{"n_layer": 13, "d_model": 64, "n_head": 2, "n_kv_head": 2, "head_dim": 32, "d_mlp": 64, "vocab_size": 1024, "activation": "swiglu", "norm": "rmsnorm", "norm_place": "pre", "norm_eps": 1e-06, "positions": "rope", "rope_base": 10000.0, "rope_fraction": 1.0, "qk_norm": true, "attn_scale": 0.304, "bias": "none", "tie_embeddings": false, "parallel_block": false, "extras": ["some layers without attention", "local attention windows", "shifted keys", "gated attention", "capped logits"], "init": "normal", "init_std_qkv": 0.0672, "init_std_o": 0.0, "init_std_up": 0.0672, "init_std_down": 0.0, "optimizer": "adam_variant", "lr": 0.00413, "beta1": 0.9, "weight_decay": 0.0, "lr_head": 0.039, "grad_clip": 0.5, "warmup_steps": 564, "schedule": "wsd", "decay_fraction": 0.931, "decay_shape": "linear", "final_lr_fraction": 0.1, "batch_tokens": 16384, "seq_len": 512, "doc_mask": true, "train_tokens": 85220000, "steps": 5202, "dataset": "wikipedia_en"}
Each number is 200 + 30 x the weight over its row's rms, rounded and kept within 0 to 999. Layers, rows and columns count from 0. The size before them is the row's rms in percent of the matrix's.

# layer 10 attention value, 64x64, rms 0.164, rows 43-63, columns 0-63
107,234,212,204,224,188,206,166,180,191,186,192,194,227,260,172,163,204,216,161,237,128,225,201,223,182,234,236,179,205,123,185,177,198,158,210,186,247,221,161,196,204,199,179,175,173,178,180,189,165,221,229,216,209,168,240,222,193,279,175,147,185,217,159,229
113,203,202,201,201,204,184,227,192,146,197,161,204,217,170,221,188,217,138,223,157,158,216,195,208,275,162,248,237,188,145,195,248,194,164,199,188,231,250,163,192,214,246,173,201,220,166,204,187,182,220,210,238,216,140,186,222,196,227,207,228,230,204,262,164
107,170,251,197,175,191,281,230,208,213,197,216,126,190,225,219,185,199,262,184,239,205,178,147,165,148,195,241,218,253,212,222,214,188,215,194,182,213,264,152,257,211,186,242,194,236,163,197,235,192,205,186,229,182,204,175,195,190,204,188,198,172,214,215,194
106,225,170,217,119,252,209,193,201,224,199,236,193,222,140,261,191,223,226,244,179,209,201,171,204,193,219,189,230,273,165,160,174,244,203,201,176,201,189,170,207,151,158,153,231,186,184,178,167,187,184,185,218,224,159,234,165,193,172,237,221,210,205,201,174
111,206,217,240,193,201,227,136,162,178,219,208,221,229,226,214,198,203,112,230,210,208,225,243,192,216,220,173,171,245,215,192,205,237,183,220,229,148,237,212,180,207,188,209,162,236,223,125,224,152,224,226,176,194,194,204,200,157,248,233,157,200,200,228,167
111,171,202,193,264,202,193,212,173,196,257,243,212,191,147,161,169,190,215,146,221,204,221,169,192,183,222,222,239,169,217,222,221,211,173,191,238,203,230,228,181,182,261,281,225,172,162,193,236,183,168,280,194,190,202,228,210,210,207,158,218,218,186,202,188
114,241,213,192,216,237,224,145,160,174,184,190,210,196,198,199,220,248,196,245,156,139,200,203,232,186,205,180,169,210,173,174,256,213,167,196,208,196,208,204,198,245,247,206,153,185,202,174,227,253,238,202,193,198,222,168,214,164,191,98,226,180,173,200,167
119,209,236,221,234,208,179,223,206,193,184,185,210,228,252,220,232,183,241,218,195,196,161,205,194,221,223,138,171,201,228,217,186,216,211,252,202,190,169,172,265,247,210,235,207,175,183,167,173,226,175,243,209,198,245,230,169,178,185,198,291,247,185,240,240
104,219,225,174,253,215,176,201,150,224,166,208,215,195,197,186,241,194,196,201,158,263,214,254,176,178,222,206,171,209,173,201,210,205,194,209,113,176,222,184,172,158,186,178,170,234,199,267,232,159,231,172,163,185,202,201,187,263,244,222,221,232,211,184,220
108,218,168,213,205,226,208,176,218,268,196,197,190,196,135,188,171,210,279,189,180,209,167,222,203,213,233,201,171,213,191,238,219,166,205,169,186,191,160,248,170,163,166,234,249,175,178,181,205,149,151,205,143,215,167,192,217,174,238,212,188,155,185,171,162
112,194,229,204,204,186,212,197,214,218,223,196,214,224,169,247,262,146,173,172,195,158,188,190,231,249,200,217,171,189,156,167,179,145,219,210,204,176,269,202,167,123,252,204,239,161,193,193,202,187,205,182,252,230,170,212,194,208,222,217,186,248,161,167,198
113,198,183,217,210,187,215,193,251,219,177,196,167,225,177,185,206,233,135,206,192,160,217,172,222,209,200,152,283,239,190,140,222,168,194,218,234,155,239,156,211,166,172,179,192,238,233,184,169,185,236,247,206,156,154,255,192,211,220,188,196,171,194,215,209
103,245,205,196,221,160,170,149,222,154,192,174,248,149,186,170,286,202,224,174,149,215,236,205,196,173,245,211,231,217,212,177,180,230,157,207,231,169,247,184,220,222,187,171,183,203,193,158,175,181,222,208,188,202,200,190,190,144,174,232,159,169,161,202,228
100,196,194,208,178,182,167,216,210,159,157,157,242,185,227,196,170,200,194,206,217,179,192,214,209,216,184,129,177,221,248,205,174,220,258,192,184,186,176,209,192,237,214,230,171,141,169,210,212,149,241,178,254,204,175,231,152,136,189,175,165,161,248,230,213
109,190,193,217,199,228,162,257,215,238,205,172,199,253,203,207,213,226,227,260,190,222,250,212,185,128,219,183,194,232,168,207,188,156,170,193,167,183,180,248,211,168,223,209,206,262,222,161,172,189,261,236,235,217,214,178,166,197,208,248,205,191,161,170,228
114,203,177,231,172,142,248,195,180,199,158,190,206,206,211,168,197,201,154,243,203,232,137,201,252,204,203,144,263,168,156,166,201,220,162,188,217,172,233,191,196,223,194,170,175,276,188,168,213,192,163,194,169,208,273,212,196,194,189,190,183,173,189,187,201
111,202,182,218,249,221,215,263,226,155,164,190,184,189,172,250,220,200,188,206,214,259,223,173,175,183,237,197,164,193,259,188,237,225,183,178,254,154,183,173,140,172,175,189,206,203,198,132,217,173,191,140,195,168,195,228,225,165,215,224,179,193,176,216,208
115,202,204,202,173,210,198,187,150,187,177,184,193,237,175,185,251,223,221,168,162,218,221,234,191,189,208,162,157,164,228,194,216,191,255,191,264,184,213,208,191,167,185,199,180,175,237,226,187,167,98,212,239,190,187,222,159,210,261,239,178,192,252,213,187
117,233,233,194,190,199,204,188,178,209,243,156,201,221,234,128,196,243,189,176,188,191,183,159,230,207,181,198,203,240,267,187,163,248,180,193,210,201,188,167,195,214,214,156,196,228,214,175,249,228,266,172,180,195,142,256,157,162,205,153,204,185,202,181,177
112,221,257,180,223,244,261,186,187,201,180,181,210,153,232,202,176,236,185,182,189,219,227,150,216,203,183,179,259,220,156,206,152,241,181,208,188,159,204,200,180,220,192,171,187,155,187,183,210,159,248,271,207,171,172,164,152,207,146,214,226,226,200,211,209
113,229,170,195,173,214,125,197,190,172,193,188,212,161,225,172,208,192,163,193,153,171,231,201,198,184,196,213,200,170,214,244,160,232,207,203,241,200,193,159,225,162,169,204,239,191,212,159,149,241,213,254,151,175,169,190,179,237,157,170,154,196,206,221,130
# layer 10 attention output (transposed), 64x64, rms 0.161, rows 43-63, columns 0-63
097,198,245,213,178,191,162,166,222,219,255,138,237,162,195,157,166,179,181,231,211,208,240,228,201,169,150,207,257,170,218,211,182,162,214,184,151,204,205,159,224,237,182,142,203,217,192,203,154,201,223,181,248,211,205,172,190,241,215,182,184,208,263,186,226
113,181,222,215,225,191,217,191,140,161,207,116,220,249,242,163,237,171,193,224,147,180,208,153,192,201,173,175,226,171,182,155,218,173,239,194,181,172,218,207,197,228,233,172,204,222,174,166,187,160,215,258,199,155,186,225,165,185,173,197,152,172,203,229,189
120,236,195,214,168,171,183,186,176,157,176,229,294,207,233,169,211,201,241,243,186,226,206,252,191,218,216,190,206,190,194,242,171,136,209,208,220,238,232,171,186,190,201,242,201,182,210,194,229,216,191,178,207,216,214,226,166,164,236,188,263,223,219,156,138
104,205,158,207,186,196,174,176,210,179,180,278,151,190,197,234,176,187,178,192,203,199,199,203,185,213,176,172,213,224,163,186,222,254,223,243,200,189,223,210,222,135,189,211,201,254,166,193,198,159,231,229,158,185,162,191,117,179,245,227,211,159,260,205,215
109,192,252,175,224,151,191,144,167,261,219,148,197,169,219,182,164,195,115,181,193,230,153,269,182,224,202,189,171,191,176,177,198,216,168,225,157,172,201,210,187,214,204,213,171,204,246,177,203,223,215,206,185,158,181,230,200,209,232,254,198,215,202,190,162
110,207,222,175,206,174,160,205,182,176,169,210,205,161,175,143,209,216,229,182,192,229,227,157,218,216,248,222,237,226,242,236,256,179,231,148,197,208,228,213,210,173,221,196,136,194,257,243,164,216,174,162,212,136,192,236,217,211,211,216,157,160,171,192,208
100,207,258,215,214,168,275,222,192,261,177,139,195,189,224,156,171,198,278,205,178,186,198,234,164,170,220,194,175,211,167,183,188,209,222,208,185,188,180,227,230,232,198,188,236,199,152,195,197,222,221,232,190,134,216,159,217,234,220,149,186,194,177,192,167
124,186,143,199,176,229,193,216,203,155,154,244,213,198,180,190,198,210,224,160,214,237,174,234,212,189,197,167,173,216,196,207,230,180,232,244,190,183,177,169,155,240,200,226,185,150,163,154,179,274,187,165,158,161,212,178,205,255,169,229,215,195,198,265,174
101,183,182,193,205,191,217,190,150,227,240,199,205,171,203,175,198,193,214,234,228,188,201,194,181,186,196,195,176,211,290,202,188,207,130,224,195,145,158,162,224,187,226,287,266,204,226,207,183,136,205,191,229,192,177,209,181,201,164,232,236,217,217,216,242
106,184,197,222,203,212,185,224,270,227,211,228,194,188,135,232,167,221,246,202,184,199,230,206,191,234,203,235,224,160,215,209,266,205,183,217,160,186,225,233,225,189,119,222,220,216,254,222,188,128,180,225,205,209,186,230,219,215,221,194,181,154,249,187,178
099,184,176,170,291,179,207,189,152,228,253,213,185,187,193,200,208,214,202,207,178,233,212,122,221,173,177,200,182,227,210,227,229,175,167,175,156,242,244,187,224,214,140,194,157,248,179,195,202,178,200,229,151,204,213,226,164,223,220,206,253,207,213,232,208
099,210,185,185,188,196,149,172,238,230,245,202,185,229,248,170,179,169,180,167,175,220,160,197,205,177,190,194,215,209,163,170,199,176,154,192,234,179,183,204,191,153,203,149,196,228,189,217,149,190,179,239,187,151,143,225,92,200,210,208,248,211,197,192,190
118,239,117,161,185,188,207,178,153,215,219,111,160,170,204,237,196,193,192,204,190,210,223,244,174,222,193,168,191,206,202,190,184,217,164,198,204,209,204,210,234,224,213,209,218,185,191,203,130,218,201,246,206,170,178,181,293,213,170,176,208,201,251,198,190
101,224,158,242,221,246,185,270,269,209,183,210,210,149,227,204,202,199,136,231,202,164,160,215,196,166,160,138,152,153,223,180,194,210,210,174,186,211,221,173,184,223,210,209,193,177,185,190,168,242,206,201,164,201,227,197,223,175,216,232,136,201,198,222,170
110,287,260,168,206,240,203,204,193,177,219,238,164,160,140,238,187,153,182,171,187,235,206,241,191,221,205,202,191,175,192,193,206,150,194,253,219,174,244,198,201,193,207,219,211,211,213,210,192,133,206,244,205,180,215,201,181,209,182,217,254,239,173,247,223
111,207,156,187,211,170,174,194,211,264,190,159,136,246,220,159,233,164,186,212,203,192,240,256,230,159,205,229,233,194,175,121,203,262,179,230,229,205,182,216,174,232,216,181,243,204,210,203,224,224,206,225,232,182,194,202,189,226,199,218,232,223,194,180,144
110,182,194,174,176,187,205,153,214,214,203,196,187,196,207,218,235,207,215,230,236,206,197,196,206,250,206,160,169,137,166,186,193,177,178,180,229,185,176,243,149,206,214,189,218,233,251,231,161,186,211,188,148,168,213,209,292,157,260,253,235,180,218,170,193
108,180,192,205,230,197,202,198,197,252,244,209,171,221,195,237,186,231,236,157,191,206,182,223,174,186,153,119,142,205,266,179,244,234,195,178,214,231,236,177,219,192,208,173,211,157,209,191,166,161,160,152,176,230,223,220,168,200,217,256,196,235,218,174,201
112,279,142,203,177,195,191,177,208,220,238,167,224,173,180,188,165,205,199,221,194,164,94,206,202,193,231,191,230,211,192,188,203,210,176,187,206,174,180,214,249,238,260,169,160,181,164,201,224,182,233,212,205,173,224,182,167,245,247,182,180,177,193,186,169
118,235,128,251,181,209,193,155,187,172,206,191,187,152,221,148,179,177,158,220,224,209,184,207,160,205,188,222,229,246,218,177,188,197,208,175,181,156,191,149,206,155,190,196,206,165,176,223,232,168,169,195,143,101,218,226,221,221,197,186,209,220,200,199,194
112,209,149,169,202,178,193,206,224,177,250,191,178,198,185,197,166,227,161,181,219,211,225,194,179,202,226,170,190,207,153,228,225,208,223,170,187,175,186,224,177,137,261,159,226,139,154,194,201,215,153,232,215,233,163,195,217,187,192,176,120,136,197,220,224
# layer 10 MLP gate, 64x64, rms 0.172, rows 0-22, columns 0-63
097,202,191,186,161,240,182,262,195,178,225,141,188,151,231,151,167,226,216,203,199,192,163,199,221,225,175,189,160,223,212,204,195,216,192,238,178,252,188,143,194,185,180,182,217,199,226,168,205,118,199,211,183,140,217,186,182,210,150,243,214,252,225,231,208
103,217,168,187,214,267,242,197,157,236,193,163,176,226,162,188,250,212,228,175,190,186,269,170,246,123,208,187,221,209,212,165,149,228,222,253,215,234,188,189,195,199,160,152,206,246,202,210,198,163,231,206,230,181,243,201,208,190,216,188,166,213,216,187,198
093,171,151,204,165,241,166,199,195,210,176,223,172,228,206,251,171,224,195,188,190,196,235,182,213,149,219,197,220,192,176,187,266,199,164,228,169,244,210,193,153,184,155,176,228,210,163,197,254,174,197,172,171,226,200,237,237,154,194,183,187,271,260,222,197
090,164,221,169,200,184,188,172,206,233,150,165,204,235,198,242,187,246,224,179,227,133,177,210,223,150,196,218,199,155,196,227,240,151,174,299,232,187,207,205,175,241,182,174,217,203,221,173,174,226,159,235,244,193,174,183,199,191,213,229,181,198,224,194,226
093,204,169,173,230,225,195,212,154,196,236,228,214,142,237,198,200,195,165,292,179,217,215,191,202,221,206,164,199,184,145,222,217,172,208,216,203,227,214,197,252,216,177,239,230,168,245,178,225,166,144,208,184,216,173,254,182,150,182,152,220,175,220,225,208
112,241,223,267,186,195,154,165,215,222,173,218,151,189,200,174,216,198,170,210,219,158,177,173,190,185,213,166,228,150,191,182,210,209,230,179,247,200,203,172,282,232,258,177,229,220,216,185,133,200,202,215,196,211,172,206,229,202,135,207,226,227,199,247,196
091,177,188,165,193,203,104,225,184,183,182,156,217,188,215,211,207,182,201,177,197,168,198,210,211,197,177,160,150,178,193,239,170,232,203,147,174,225,229,151,206,311,209,216,208,194,171,198,165,206,218,204,242,209,216,194,158,220,199,192,242,209,228,241,203
095,219,188,206,140,213,201,182,207,209,213,184,190,218,226,243,195,211,194,194,216,198,207,131,204,169,204,158,221,188,248,180,218,185,213,258,229,217,158,156,183,194,202,164,124,143,226,222,148,188,160,149,206,146,210,226,225,163,154,201,188,208,240,220,223
119,200,173,237,215,191,174,175,201,200,199,215,232,201,261,193,201,196,219,196,227,225,200,174,243,243,207,176,212,156,228,289,154,197,188,183,209,189,164,221,169,219,225,176,195,163,163,231,168,170,217,227,222,207,139,223,185,131,188,136,206,166,233,163,203
100,160,197,213,193,172,183,173,138,201,239,203,245,200,157,174,207,214,209,203,224,233,166,162,216,163,239,252,165,183,186,156,258,185,162,233,187,198,197,192,226,235,232,238,230,201,162,180,218,173,137,213,215,159,197,152,195,206,185,167,172,203,215,191,268
105,190,230,235,230,161,198,186,187,162,199,179,234,174,188,182,182,166,201,178,277,207,224,209,182,210,222,181,127,120,213,238,220,216,198,203,189,136,186,200,158,206,234,202,243,214,150,184,211,197,181,157,210,189,173,179,193,143,170,175,200,173,245,179,178
087,226,202,228,168,216,178,241,190,189,160,193,239,180,234,146,225,241,213,223,218,241,231,177,234,186,249,213,185,242,224,238,190,232,202,232,164,243,215,184,234,246,183,130,205,160,173,218,229,216,167,222,175,198,176,187,245,232,180,205,160,229,191,214,257
119,226,170,195,202,211,217,172,175,193,216,214,228,151,263,193,228,192,193,153,208,202,177,202,203,170,207,252,227,198,186,189,196,260,223,216,147,211,223,164,165,193,204,200,205,191,148,251,167,196,179,245,197,180,182,147,212,192,241,179,183,171,263,235,119
103,183,205,218,184,278,225,193,206,186,170,262,231,205,215,191,156,184,171,200,199,206,184,130,191,243,218,211,210,214,218,216,161,255,189,212,155,195,210,223,223,219,171,226,263,165,226,219,206,140,212,215,221,204,229,209,186,188,228,150,125,187,205,223,176
101,179,172,250,249,169,176,149,226,211,177,198,217,172,216,264,179,257,108,172,206,169,220,158,195,201,182,216,175,201,202,218,201,223,221,200,204,246,187,193,228,188,164,225,212,194,182,214,155,213,221,170,203,196,223,138,166,164,191,179,224,230,255,185,222
090,176,217,214,225,216,200,190,199,253,166,190,187,202,264,185,175,240,199,238,171,245,184,190,232,202,197,209,112,182,200,219,240,150,176,204,156,164,203,168,225,212,162,180,251,238,162,166,163,237,226,162,188,209,185,235,180,200,225,168,212,230,230,200,240
112,181,252,236,254,215,198,209,161,202,192,227,212,223,208,232,222,209,162,261,182,161,198,186,221,249,226,283,174,189,202,217,230,238,155,194,235,204,194,208,224,213,227,188,233,245,199,235,202,156,217,172,189,240,172,187,168,172,223,250,183,164,250,204,220
095,180,200,238,189,187,123,203,226,234,216,175,203,267,197,212,212,200,239,257,185,214,183,208,222,166,204,209,234,129,217,151,133,226,186,220,197,224,148,226,203,196,199,180,221,202,182,190,190,239,200,205,151,188,176,166,211,181,166,196,275,222,214,215,173
090,214,188,232,193,177,219,151,182,181,158,204,225,188,190,202,202,203,115,231,207,197,164,261,191,187,203,189,168,153,238,275,213,191,214,223,138,178,186,171,185,222,223,227,234,245,205,196,255,150,196,235,218,181,190,199,168,156,171,172,215,202,157,194,195
096,144,209,199,254,205,241,236,197,223,192,156,185,188,269,192,224,207,172,192,222,176,226,181,271,211,152,212,209,257,255,222,227,250,162,235,189,226,215,175,205,210,178,254,244,197,176,164,217,225,189,203,166,197,182,222,220,202,175,196,190,190,230,188,251
099,208,139,231,168,187,201,211,207,270,180,204,278,225,180,277,149,220,255,199,217,187,214,219,154,179,204,206,206,212,128,179,214,181,222,180,167,197,193,168,184,221,238,193,201,226,169,208,165,185,247,203,200,218,218,246,174,182,174,165,210,179,193,202,218
104,261,162,252,155,211,233,233,216,204,182,223,174,159,193,155,235,205,222,193,254,218,234,203,182,233,215,186,163,169,212,215,154,162,199,215,190,175,156,200,166,200,230,172,226,144,156,234,227,207,183,175,212,227,213,216,177,159,162,207,228,183,226,219,135
094,162,202,230,265,227,219,199,154,179,193,162,195,223,192,181,179,205,177,191,200,257,256,205,203,158,196,225,234,242,177,216,215,229,220,164,170,218,183,184,247,196,232,179,225,138,179,163,251,168,225,199,205,226,247,190,137,194,183,217,211,167,194,261,206
# layer 10 MLP up, 64x64, rms 0.167, rows 0-21, columns 0-63
100,151,184,222,175,258,208,218,134,200,207,241,256,177,211,204,214,241,230,228,206,202,198,185,218,214,200,163,220,139,198,189,230,197,224,201,209,211,215,143,152,147,169,219,216,199,180,237,242,180,189,235,200,184,257,232,222,216,200,234,185,260,237,208,240
103,189,213,206,187,184,209,192,225,221,217,242,204,188,190,133,271,208,195,258,203,159,186,202,186,210,210,215,249,195,239,180,132,222,249,200,158,236,214,174,248,213,204,168,234,191,241,183,244,205,197,223,257,200,190,224,153,260,172,221,198,205,209,208,160
106,188,125,228,168,168,207,179,180,168,222,183,189,193,201,188,224,178,155,164,302,178,180,216,197,192,189,198,235,200,135,206,249,158,194,210,251,189,183,227,236,224,178,193,190,202,215,236,213,212,200,229,213,239,217,218,234,226,148,198,158,245,210,218,211
100,189,167,183,245,176,264,295,197,187,196,192,187,160,205,192,209,222,180,183,121,220,136,214,234,198,168,182,209,206,182,249,164,224,184,212,166,191,199,185,217,210,200,239,163,229,163,168,258,200,205,224,188,187,165,239,202,163,228,185,224,184,205,210,193
101,197,247,212,193,155,187,188,143,191,202,165,242,202,178,234,213,218,198,162,213,173,179,186,187,200,201,212,158,205,203,184,118,162,203,214,157,175,214,157,209,230,195,164,173,202,200,211,190,220,264,220,175,176,127,181,155,187,198,189,190,224,214,135,138
100,217,216,161,181,131,188,213,195,204,195,233,183,217,216,163,151,208,220,215,223,242,146,153,245,246,205,210,188,232,143,160,218,182,171,177,203,214,217,215,215,242,225,221,230,195,190,149,203,178,238,174,228,163,195,227,190,161,178,217,246,145,149,201,233
089,190,178,120,180,205,234,200,135,180,184,192,230,163,221,233,179,175,242,176,179,164,237,198,172,156,177,210,211,121,186,160,171,225,162,205,163,225,185,173,222,213,191,219,231,262,201,188,172,201,170,168,217,186,213,142,181,250,188,208,211,181,209,206,200
100,270,177,164,204,178,187,168,185,145,225,207,213,179,162,125,197,194,213,217,180,203,148,195,237,198,232,204,233,203,207,191,160,219,253,194,186,184,220,265,164,193,216,205,203,233,171,206,192,223,204,215,216,163,195,153,260,229,214,216,151,166,192,258,209
096,196,155,212,219,184,170,182,147,213,188,201,160,188,208,179,224,196,177,231,202,248,235,181,301,233,172,215,237,201,250,168,170,180,242,153,162,174,241,195,202,175,221,202,167,182,189,204,179,198,207,169,225,207,142,189,169,169,191,188,193,158,249,222,231
104,183,208,225,228,226,221,199,205,202,265,197,193,155,181,203,152,168,122,190,197,226,182,182,196,186,196,199,291,217,210,172,206,166,216,172,242,208,167,185,180,230,214,191,177,153,224,182,178,211,188,214,252,287,171,158,173,188,213,192,161,209,205,193,216
099,220,155,153,214,187,210,172,179,148,207,177,256,196,180,227,190,194,208,174,185,183,200,181,167,217,267,263,212,228,180,185,149,157,231,177,196,197,211,197,138,211,245,205,206,168,179,185,180,156,178,206,226,188,221,207,174,220,154,209,212,208,267,267,212
105,189,178,204,206,218,229,159,231,227,204,203,198,188,218,191,214,248,220,200,221,186,132,172,147,173,230,219,139,187,254,204,232,247,248,232,229,176,218,186,240,222,174,206,173,192,205,233,206,202,154,256,161,213,215,209,252,146,224,244,188,187,163,208,231
095,172,218,174,139,206,200,218,204,217,191,214,199,228,185,171,218,236,217,251,195,192,206,188,205,213,207,183,142,170,192,247,195,156,170,248,174,211,165,185,230,234,214,218,206,226,211,227,169,214,230,193,205,191,171,220,159,302,187,235,188,137,192,139,231
100,181,198,189,154,216,237,184,145,203,229,196,196,213,248,201,233,189,229,142,197,185,203,150,200,265,201,143,172,215,260,188,187,173,197,198,184,229,179,185,204,148,199,188,174,268,236,194,152,168,195,202,199,155,220,154,216,214,168,185,212,195,218,231,253
095,228,194,158,218,228,282,178,181,185,211,196,191,149,237,183,205,198,211,227,256,244,220,202,217,159,220,228,165,244,234,170,224,155,160,220,175,175,234,197,217,183,225,200,210,220,163,168,193,187,216,182,183,223,223,227,166,263,123,174,180,228,202,194,202
104,171,209,139,253,169,217,158,223,227,200,196,188,176,172,206,246,229,259,163,155,188,177,232,223,170,215,140,194,165,204,199,186,188,184,174,179,258,166,131,220,174,199,198,157,169,193,171,198,225,199,201,210,217,167,154,182,217,203,188,160,174,175,192,249
106,205,238,203,196,193,196,194,155,203,156,209,215,196,214,182,132,202,118,202,156,193,181,160,190,279,219,261,200,161,195,232,189,177,201,219,241,187,204,182,219,243,216,215,215,252,213,251,176,222,162,162,241,199,159,193,232,165,215,199,181,221,225,207,196
101,178,202,202,201,230,209,164,199,230,160,221,199,184,233,235,218,243,168,226,203,216,144,167,196,188,198,245,228,217,222,227,193,224,192,194,176,215,289,253,232,220,211,167,137,165,233,247,195,183,230,214,186,179,196,186,234,221,229,159,237,164,247,157,202
094,255,167,184,156,201,176,187,220,270,210,181,202,232,239,196,184,185,189,179,250,182,124,219,206,206,205,189,246,165,190,177,206,224,165,225,173,261,193,235,215,210,207,222,196,163,157,205,202,254,221,242,249,231,193,211,241,166,212,225,226,170,168,184,174
103,196,176,208,138,231,178,194,207,208,223,233,166,204,194,163,191,164,168,218,246,181,241,167,227,240,206,191,203,261,190,186,171,234,157,158,194,198,218,250,225,220,211,222,202,121,163,227,144,170,173,164,212,186,208,219,208,218,133,183,229,228,232,201,201
102,187,245,232,182,166,169,193,210,161,128,245,234,173,172,180,200,199,233,157,205,244,214,219,211,257,232,198,185,192,222,152,208,215,274,203,205,168,153,196,178,174,161,188,222,159,210,173,220,250,207,173,198,201,227,203,203,198,182,250,209,248,154,201,224
096,247,197,194,255,164,175,153,176,166,181,258,213,169,230,191,176,165,197,203,212,155,218,223,265,167,139,179,270,203,208,214,170,250,223,156,202,251,214,242,200,213,190,215,221,197,179,205,253,220,191,168,164,188,220,204,204,204,223,196,222,175,236,187,199
# layer 10 MLP down (transposed), 64x64, rms 0.154, rows 0-21, columns 0-63
098,240,189,155,241,162,211,170,214,175,186,231,177,182,210,182,191,185,221,260,214,206,182,151,190,161,182,264,156,186,161,211,196,165,240,158,153,212,222,205,197,247,175,179,178,220,186,211,169,172,199,218,177,249,202,262,258,215,210,225,197,197,153,190,244
104,205,189,224,205,165,176,199,213,167,164,118,222,180,149,237,165,228,215,196,183,176,194,189,220,221,181,189,235,196,237,228,191,199,185,163,179,210,196,157,189,145,215,118,228,204,192,219,171,220,217,201,165,219,189,249,292,180,205,218,194,159,196,171,186
107,210,258,181,194,239,246,199,173,222,180,187,185,212,236,199,198,156,204,244,192,224,180,176,255,199,179,146,193,200,213,164,231,166,183,138,203,175,195,188,225,238,217,176,193,167,263,164,239,138,204,173,213,181,177,184,156,183,172,189,224,221,139,222,168
099,208,183,260,214,143,237,222,173,227,155,199,185,257,209,217,174,171,185,224,204,231,227,194,201,190,199,213,227,170,222,203,153,216,186,170,209,198,171,226,177,216,225,207,192,166,144,209,121,202,192,179,210,163,221,161,116,246,169,183,234,195,197,161,184
098,168,170,173,111,216,215,215,195,196,201,208,213,238,180,217,175,190,156,183,185,194,202,212,181,193,232,186,280,208,187,222,250,222,211,180,209,273,230,232,182,194,232,162,194,236,228,273,208,225,173,223,230,149,181,222,158,184,178,201,190,207,218,236,204
101,170,174,197,232,264,251,197,171,178,154,219,177,211,208,191,210,188,191,231,205,202,204,215,240,185,200,190,212,209,209,222,204,225,200,177,163,145,195,198,223,162,184,151,164,149,165,234,254,179,200,205,213,98,197,182,256,235,245,212,207,189,173,168,192
092,184,220,184,164,260,158,205,231,177,188,102,220,243,186,206,199,163,260,189,185,215,149,236,205,183,215,170,214,190,170,213,188,225,183,215,173,202,254,210,208,271,258,190,206,188,201,193,220,238,199,205,160,240,198,194,221,183,186,181,175,182,157,198,166
104,129,166,197,264,212,220,168,186,218,211,113,142,180,226,164,216,184,213,178,178,176,169,237,273,195,248,204,227,183,219,198,178,215,208,170,211,188,222,244,213,202,168,183,167,182,149,192,203,227,200,185,209,183,164,213,137,209,223,206,180,201,197,211,179
089,218,204,189,220,204,240,225,204,186,228,173,172,235,212,206,184,197,183,248,249,148,169,220,165,174,231,194,218,205,174,237,214,181,260,259,154,168,211,127,209,261,196,216,212,211,267,244,230,195,160,225,205,211,228,199,250,192,192,206,163,226,218,199,196
104,236,133,180,198,201,210,180,245,219,165,199,119,164,281,200,228,219,209,195,225,224,175,169,210,220,178,199,225,228,220,221,204,172,232,211,186,194,208,228,154,199,199,194,206,220,180,191,237,206,252,175,186,113,203,195,210,192,256,203,182,183,171,235,169
103,276,149,217,190,247,203,243,196,224,204,176,182,171,134,220,206,249,181,160,215,196,185,187,231,255,216,225,236,240,171,170,235,229,194,194,244,214,150,202,198,195,241,202,164,201,240,190,188,210,224,230,220,239,220,250,168,185,239,199,192,190,179,235,223
104,196,282,218,209,188,200,245,207,177,225,157,220,180,206,215,204,199,253,194,210,194,211,216,222,249,155,185,205,174,219,214,244,214,218,146,192,193,203,181,176,203,230,198,183,217,244,225,189,145,183,181,166,194,201,220,298,211,153,209,244,172,213,256,182
094,181,216,258,232,220,173,175,174,186,130,189,239,188,191,216,173,225,182,197,242,182,197,232,261,213,169,200,161,243,225,199,260,158,251,226,179,183,211,187,233,224,129,218,155,194,181,192,199,205,226,202,204,213,201,200,250,262,154,199,203,195,180,214,192
098,196,145,203,199,205,194,149,210,233,133,177,229,235,189,202,132,146,216,195,167,193,211,191,253,183,209,166,252,169,220,145,178,217,234,145,154,204,191,197,166,253,188,230,219,220,183,167,229,201,208,230,215,206,202,202,143,190,207,185,173,201,243,216,212
102,184,233,207,191,193,218,231,223,189,252,205,128,255,223,227,223,205,208,192,193,229,252,191,215,179,220,231,276,209,237,235,209,189,225,216,211,203,199,153,196,219,190,154,228,205,251,178,165,217,172,163,216,205,206,198,228,210,285,190,158,159,197,218,167
107,154,223,219,225,192,167,176,172,142,221,218,234,205,184,217,196,255,224,272,172,193,172,192,182,193,264,209,165,169,230,180,202,209,140,242,170,205,228,237,225,189,210,170,176,191,214,219,199,219,199,162,174,115,188,191,219,185,244,214,182,181,216,178,160
108,220,296,209,242,217,185,186,188,165,229,184,233,200,207,214,218,209,140,193,174,171,182,182,176,158,222,208,192,199,207,194,201,201,180,180,219,176,213,215,214,204,156,181,222,216,236,184,152,248,209,193,163,312,211,182,236,199,247,183,199,179,219,159,212
101,221,190,173,206,164,168,230,251,241,221,168,210,201,186,174,220,203,188,185,246,189,196,170,192,177,232,144,171,157,162,201,231,162,200,193,217,194,204,152,263,236,213,216,197,189,209,203,173,209,222,165,229,170,175,164,134,256,127,207,159,220,197,225,230
095,198,214,219,204,217,231,196,169,165,142,192,187,157,221,179,118,197,182,241,217,185,192,186,214,178,208,211,222,214,214,225,167,151,240,126,228,185,165,210,154,203,202,215,184,235,222,185,186,221,175,174,155,254,180,168,154,200,243,174,198,208,174,147,237
106,257,144,197,241,156,206,192,228,178,157,221,223,173,170,174,227,230,228,182,201,266,148,242,198,185,165,176,175,249,184,224,181,206,257,183,221,215,187,202,219,220,230,208,202,205,229,188,210,148,207,249,185,212,197,196,120,194,223,206,193,160,156,208,205
102,198,139,199,173,186,185,177,194,274,148,155,285,258,164,153,149,204,188,190,237,157,212,207,227,189,189,195,254,197,168,205,224,176,209,163,204,188,228,186,157,213,193,197,190,193,235,191,182,183,183,219,230,165,201,196,155,246,177,217,186,221,210,209,213
094,178,220,243,211,201,218,125,156,184,170,214,191,219,178,197,180,183,225,223,236,224,165,202,190,185,206,207,228,171,211,190,188,166,262,197,198,177,147,191,231,230,150,157,141,196,231,201,134,198,180,233,168,231,202,158,210,137,183,165,215,201,221,241,224